Part of a small language model's weights.
Size: 9 layers, width 384, vocabulary 4096.
Architecture: RMSNorm before each block, rotary positions, no biases in attention or MLP, tied embeddings, capped logits.
Training: a variant of SOAP for these matrices, 967M tokens, 3689 steps.
Each number is 50 + 10 x the weight over its row's rms, rounded and kept within 0 to 99. Layers, rows and columns count from 0. The size before them is the row's rms in percent of the matrix's.

# down: layer 3 MLP down (transposed), 1024x384, rms 0.0991, rows 559-575, columns 128-191
# gate: layer 3 MLP gate, 1024x384, rms 0.067, rows 560-575, columns 128-191
# up: layer 3 MLP up, 1024x384, rms 0.0693, rows 560-575, columns 128-191
down559 090:50 50 66 60 45 61 45 51 49 72 32 58 49 62 24 56 45 43 42 62 37 50 47 53 55 40 70 59 36 73 44 55 59 63 49 46 55 33 52 47 63 48 51 40 70 44 51 47 54 62 58 67 60 49 62 49 45 52 30 40 66 47 55 39
gate560 106:38 64 52 65 40 48 44 54 35 38 42 46 51 48 52 50 40 49 62 43 50 50 54 46 54 35 49 55 51 45 52 58 42 48 51 38 57 40 46 56 68 58 62 54 42 47 52 48 35 56 57 64 53 35 44 50 48 53 70 43 52 35 55 65
up560 105:47 43 46 57 39 56 52 50 46 56 60 52 53 56 57 42 62 45 55 52 54 32 53 43 44 59 50 58 56 34 50 43 58 47 52 37 77 46 66 43 51 50 63 39 41 48 53 36 38 41 53 58 39 61 57 61 71 36 70 67 48 49 52 47
down560 108:34 46 61 51 57 57 63 48 79 47 44 56 48 62 46 56 53 54 47 40 59 59 42 49 58 57 43 57 51 51 62 44 56 50 53 40 38 51 28 69 56 49 47 71 47 57 49 72 66 54 37 48 55 56 48 43 59 40 38 58 53 46 48 44
gate561 096:68 44 46 49 40 45 29 50 53 90 57 59 31 52 69 37 75 53 37 45 51 38 44 32 45 55 50 53 43 47 42 58 48 67 44 54 52 45 52 40 21 59 39 42 41 58 54 51 58 53 45 46 39 62 49 46 50 46 50 38 32 50 76 58
up561 092:63 64 50 48 48 60 43 37 41 72 46 53 42 57 46 57 64 44 42 61 59 44 66 51 54 46 56 48 39 58 48 40 59 62 50 45 47 56 48 39 48 60 26 54 66 38 38 44 49 59 55 29 51 57 61 50 58 54 68 46 66 63 55 44
down561 094:38 64 40 46 61 31 51 47 54 20 43 43 58 66 62 48 60 51 68 41 51 53 41 80 46 58 52 48 58 50 58 54 59 37 49 58 60 45 70 45 52 53 63 50 49 63 49 49 43 40 33 60 34 62 41 46 40 64 55 46 53 47 50 45
gate562 106:40 48 42 60 56 44 24 46 41 44 55 51 64 57 54 50 55 64 40 42 44 40 41 49 69 56 60 31 83 51 47 57 43 40 71 27 55 63 44 44 52 43 48 73 46 45 45 74 60 59 47 50 39 56 38 39 61 53 42 60 55 63 45 42
up562 105:63 51 42 41 54 28 65 45 64 66 53 46 59 58 45 56 53 65 44 41 49 67 53 60 52 61 68 45 56 45 32 43 48 32 55 47 49 44 58 45 34 52 54 44 40 41 61 49 64 52 48 53 57 32 36 61 47 43 49 47 54 59 66 60
down562 106:40 32 58 50 67 50 38 55 42 66 57 52 49 47 52 55 36 55 49 56 48 42 37 52 37 66 36 59 42 35 51 46 54 55 62 39 59 41 55 31 49 45 49 62 53 42 23 56 52 30 55 56 43 63 64 43 38 60 58 38 37 51 62 48
gate563 101:50 51 43 52 57 41 50 49 56 48 45 37 40 46 47 46 35 55 57 40 47 53 53 77 27 57 47 40 59 53 51 36 52 57 50 48 58 30 50 62 59 38 46 54 44 38 47 54 44 34 49 47 67 63 54 45 45 51 66 59 36 38 42 38
up563 093:54 34 56 51 56 53 62 41 42 52 45 37 39 61 58 64 62 66 45 63 49 63 39 40 36 39 53 56 42 36 59 36 43 48 52 42 42 35 49 23 74 45 54 47 45 46 56 45 49 46 63 51 56 37 57 48 53 52 60 40 60 45 47 63
down563 103:45 52 64 47 49 52 58 46 46 46 45 47 61 43 47 43 48 44 59 58 48 52 44 29 61 40 43 32 48 46 40 61 54 37 38 55 48 49 45 73 43 42 33 72 53 44 63 66 51 46 57 38 65 47 38 50 66 37 53 55 65 45 42 51
gate564 104:46 42 54 58 74 60 50 38 44 52 47 51 21 23 54 54 39 41 55 49 60 53 63 66 52 28 34 63 39 39 55 45 52 53 32 59 51 54 48 45 58 53 62 29 48 38 62 43 43 59 52 47 44 43 62 52 61 40 49 52 67 55 54 50
up564 104:31 55 51 60 59 54 50 42 58 40 62 58 41 44 46 54 49 46 45 36 52 51 47 47 43 41 64 40 59 57 52 46 73 41 59 56 52 58 51 45 37 49 45 49 51 33 50 57 55 53 42 33 47 42 26 44 53 54 55 44 47 52 38 62
down564 101:55 48 45 35 58 50 57 61 38 37 49 24 53 57 49 64 40 31 64 62 58 51 55 57 45 38 35 60 40 52 54 59 58 65 39 52 58 39 55 45 58 34 54 56 57 72 38 50 65 56 62 60 65 37 49 69 65 45 63 57 55 45 45 56
gate565 092:68 50 32 62 40 51 45 58 30 53 50 43 30 47 59 35 59 32 41 38 46 43 50 24 51 62 30 35 77 56 70 53 28 54 48 49 58 69 59 59 46 58 62 71 36 60 54 47 51 57 35 35 26 58 53 44 52 56 43 65 51 54 35 45
up565 096:42 54 37 49 51 46 57 48 63 42 48 50 49 54 49 25 70 53 50 44 54 33 42 52 54 54 58 53 37 38 46 45 39 69 50 47 70 53 56 49 65 50 60 45 67 53 41 47 40 60 55 40 49 57 48 36 55 43 43 71 44 55 58 44
down565 097:38 46 47 40 39 67 48 52 53 62 49 66 40 65 56 47 32 49 55 65 49 69 60 49 38 39 37 49 57 51 54 50 53 67 52 36 40 58 51 47 53 55 32 41 43 53 70 39 69 61 48 52 44 53 72 46 47 57 50 54 64 44 49 67
gate566 102:59 36 52 46 63 65 41 54 33 45 60 53 69 47 34 57 54 43 42 41 31 49 58 54 44 51 52 58 43 56 60 71 60 53 54 30 66 54 54 62 34 58 48 62 56 51 49 51 47 60 45 49 45 65 57 38 41 58 46 53 40 52 37 51
up566 101:58 48 59 54 30 54 68 59 43 45 58 58 38 44 55 46 30 45 53 33 47 61 57 56 35 40 41 52 55 30 41 45 52 52 64 43 42 50 57 53 47 30 40 51 39 41 49 55 45 60 43 40 46 38 48 48 54 54 56 48 35 41 51 51
down566 100:40 39 47 46 64 40 51 52 51 42 30 48 49 60 53 63 67 52 49 52 49 43 48 32 49 61 42 43 48 48 49 56 63 62 45 56 45 55 43 41 38 63 45 48 49 70 40 57 56 43 42 57 53 41 66 63 35 56 25 50 63 52 39 57
gate567 099:61 40 35 47 51 48 49 44 39 54 53 52 49 35 27 54 37 58 51 50 59 48 54 60 58 50 49 41 73 37 49 54 49 51 40 38 44 64 36 58 39 44 42 51 44 51 52 35 44 62 38 54 31 53 41 56 43 59 48 60 50 68 44 52
up567 102:56 51 52 39 32 43 37 31 64 60 51 33 66 29 50 42 42 51 61 59 57 60 58 53 57 41 43 56 33 58 49 30 43 66 53 51 57 50 62 40 54 45 53 53 45 45 38 40 35 37 42 41 36 50 54 54 62 35 53 41 49 55 73 62
down567 100:43 47 47 70 53 34 50 46 33 56 43 62 55 51 45 52 58 58 37 42 29 55 53 61 34 57 53 43 51 48 48 46 65 24 43 50 60 54 54 62 67 31 69 49 51 58 65 57 59 65 55 50 57 52 56 52 43 48 59 52 38 49 30 31
gate568 103:47 49 56 50 46 40 50 52 40 41 53 38 46 47 62 60 44 65 47 74 74 54 35 44 63 62 40 45 41 42 57 51 41 53 44 43 65 61 32 50 58 56 48 53 65 65 45 62 48 49 63 54 44 70 54 50 33 42 50 59 54 52 68 52
up568 104:60 57 43 51 51 26 51 52 30 60 64 52 67 70 56 64 60 40 44 42 42 59 48 54 51 39 52 51 49 47 57 50 50 45 53 42 49 49 52 42 43 45 56 46 52 50 63 34 49 57 53 51 27 40 49 52 42 69 49 40 50 28 41 55
down568 101:40 60 70 46 45 70 37 57 64 74 27 48 56 32 60 43 40 47 34 52 52 45 34 48 51 61 41 59 39 50 45 52 71 48 52 39 48 76 52 43 45 56 56 53 55 50 37 40 50 40 51 64 69 46 48 62 58 48 28 39 48 65 67 70
gate569 099:39 48 37 38 60 34 48 24 61 53 61 51 55 55 45 44 51 53 48 68 50 49 44 43 47 55 46 36 58 47 73 46 60 40 62 57 57 51 54 54 66 49 46 40 59 56 62 59 53 58 43 22 43 47 59 50 42 41 65 56 21 46 49 53
up569 101:48 35 38 58 66 52 35 34 47 56 50 63 44 41 62 52 67 50 40 53 42 50 40 63 45 54 48 50 44 66 52 56 43 62 59 60 61 49 56 49 39 53 60 59 59 57 45 31 64 64 58 30 56 44 41 66 64 50 48 62 42 59 41 61
down569 104:49 65 53 39 65 40 45 48 54 58 41 34 54 56 44 42 43 55 49 38 58 44 50 44 31 47 58 27 49 58 50 57 50 47 52 43 39 54 54 39 54 58 49 56 60 30 50 53 38 49 62 43 43 41 31 63 47 45 49 52 58 54 55 47
gate570 104:44 53 63 29 35 44 47 39 50 62 39 60 51 77 58 66 50 65 29 57 52 55 63 64 33 67 40 40 39 43 58 47 60 45 36 54 46 50 30 34 39 31 47 63 67 55 38 40 50 44 47 45 71 81 36 55 61 56 45 70 55 32 51 42
up570 104:63 53 64 38 45 48 79 54 51 59 52 37 63 35 44 53 46 60 44 54 42 43 44 60 42 41 44 54 51 61 56 41 49 55 38 61 50 56 69 36 54 49 35 41 48 39 46 32 52 55 73 55 31 46 36 61 51 51 57 45 46 54 50 37
down570 105:32 56 38 66 66 48 44 56 66 34 56 44 51 30 45 37 62 25 51 58 52 44 58 56 66 44 56 67 42 55 52 59 45 47 54 47 35 50 51 44 55 74 41 55 52 59 68 53 46 66 49 44 51 33 58 32 53 54 37 34 42 47 44 84
gate571 096:54 35 57 46 35 49 56 31 48 38 45 41 45 56 49 63 63 39 54 44 53 46 43 68 47 47 60 54 57 43 42 55 52 53 56 49 52 70 47 48 53 44 66 50 50 61 53 37 59 57 55 43 52 43 50 64 51 43 59 46 65 43 60 38
up571 086:58 57 43 73 59 57 29 45 57 54 54 58 45 33 55 51 46 44 52 59 62 58 61 43 54 47 48 46 64 60 54 35 47 69 61 76 63 25 38 41 56 61 45 46 54 57 26 72 57 45 43 46 38 23 37 59 58 58 48 52 33 36 42 51
down571 096:45 28 51 43 46 42 59 51 49 59 50 65 57 67 53 52 61 54 52 41 54 40 42 64 59 58 47 58 40 40 27 56 54 45 57 47 44 68 63 47 52 40 61 38 55 51 74 37 41 48 51 54 50 52 44 54 42 52 49 53 74 52 56 41
gate572 099:57 53 27 51 53 49 56 47 45 43 57 34 56 44 57 47 76 51 39 53 55 51 38 50 77 47 44 56 44 67 51 49 60 57 34 39 60 51 51 58 50 56 56 48 30 55 50 41 50 38 57 61 57 42 47 48 36 42 26 42 55 53 43 49
up572 102:45 42 53 61 56 54 64 61 74 43 43 54 66 42 58 46 36 21 51 48 57 53 37 28 53 46 44 51 50 47 58 54 61 40 65 48 64 48 54 77 38 61 56 47 52 51 57 35 53 53 59 51 51 69 54 52 66 51 53 49 50 52 46 72
down572 100:58 35 44 52 60 40 36 36 35 45 36 44 49 48 58 37 41 59 43 41 55 58 39 59 71 27 67 51 67 60 46 43 47 61 29 63 57 38 43 31 40 49 54 60 38 61 53 67 75 55 42 52 50 51 40 45 32 41 28 53 38 34 61 63
gate573 101:59 45 55 43 39 33 67 59 28 45 52 44 56 31 48 57 51 60 50 45 45 44 45 56 43 45 62 33 49 36 51 38 55 52 46 47 58 37 29 57 40 53 55 56 58 32 37 55 48 49 39 49 50 36 51 48 68 54 56 54 66 55 62 63
up573 101:61 45 53 52 42 65 53 39 64 59 58 42 52 49 45 51 42 63 63 53 53 41 46 45 61 38 34 58 55 45 42 61 47 56 58 49 41 39 65 46 51 44 38 37 58 67 51 59 39 54 35 55 41 60 62 46 48 44 59 44 43 46 73 55
down573 105:63 65 48 47 51 25 53 55 47 60 47 48 64 59 43 39 69 53 48 62 54 47 34 72 47 57 60 38 64 60 52 44 60 31 59 66 62 41 40 47 64 55 57 60 48 44 39 44 50 72 45 43 59 68 48 36 46 58 50 53 75 67 39 48
gate574 104:56 57 59 43 47 32 34 59 43 77 66 50 56 37 62 43 41 42 43 44 41 39 29 45 54 41 43 49 44 62 45 69 42 55 42 46 51 36 60 48 68 39 43 47 51 57 51 63 38 58 33 65 45 34 56 41 46 53 45 20 69 66 52 43
up574 102:49 53 69 47 29 37 53 40 43 49 53 34 51 58 50 52 43 65 49 46 57 55 45 42 51 44 66 45 41 57 36 46 44 72 45 41 53 34 54 31 52 64 56 40 47 52 48 56 59 43 42 39 69 40 59 53 46 57 69 53 56 68 48 64
down574 100:42 48 42 46 53 44 52 47 51 46 51 63 35 24 73 45 46 35 37 56 59 55 43 60 36 49 42 51 39 32 45 31 36 45 46 53 45 43 52 57 38 38 61 66 35 49 59 56 49 52 37 50 29 52 60 43 45 52 40 66 63 52 40 38
gate575 104:29 49 36 36 52 61 59 60 27 63 55 50 41 40 32 60 48 51 55 51 60 53 63 69 39 51 55 51 19 46 46 44 41 39 59 46 36 64 48 50 64 32 47 39 48 64 48 46 60 50 62 47 32 60 54 57 47 52 47 48 41 44 34 39
up575 101:61 50 59 51 48 55 54 52 60 48 67 51 43 49 66 68 56 40 50 72 37 50 62 37 56 43 50 35 43 57 37 61 52 42 42 43 53 55 42 47 74 52 56 42 43 50 44 51 59 41 56 41 56 28 57 61 36 44 77 35 61 59 57 52
down575 105:62 49 41 52 49 58 53 44 56 59 53 37 58 67 41 40 52 44 52 56 41 26 48 46 54 76 32 47 45 57 56 51 66 46 49 50 44 73 47 53 52 50 44 48 48 52 52 64 64 39 46 45 54 38 49 40 54 59 52 36 45 36 43 45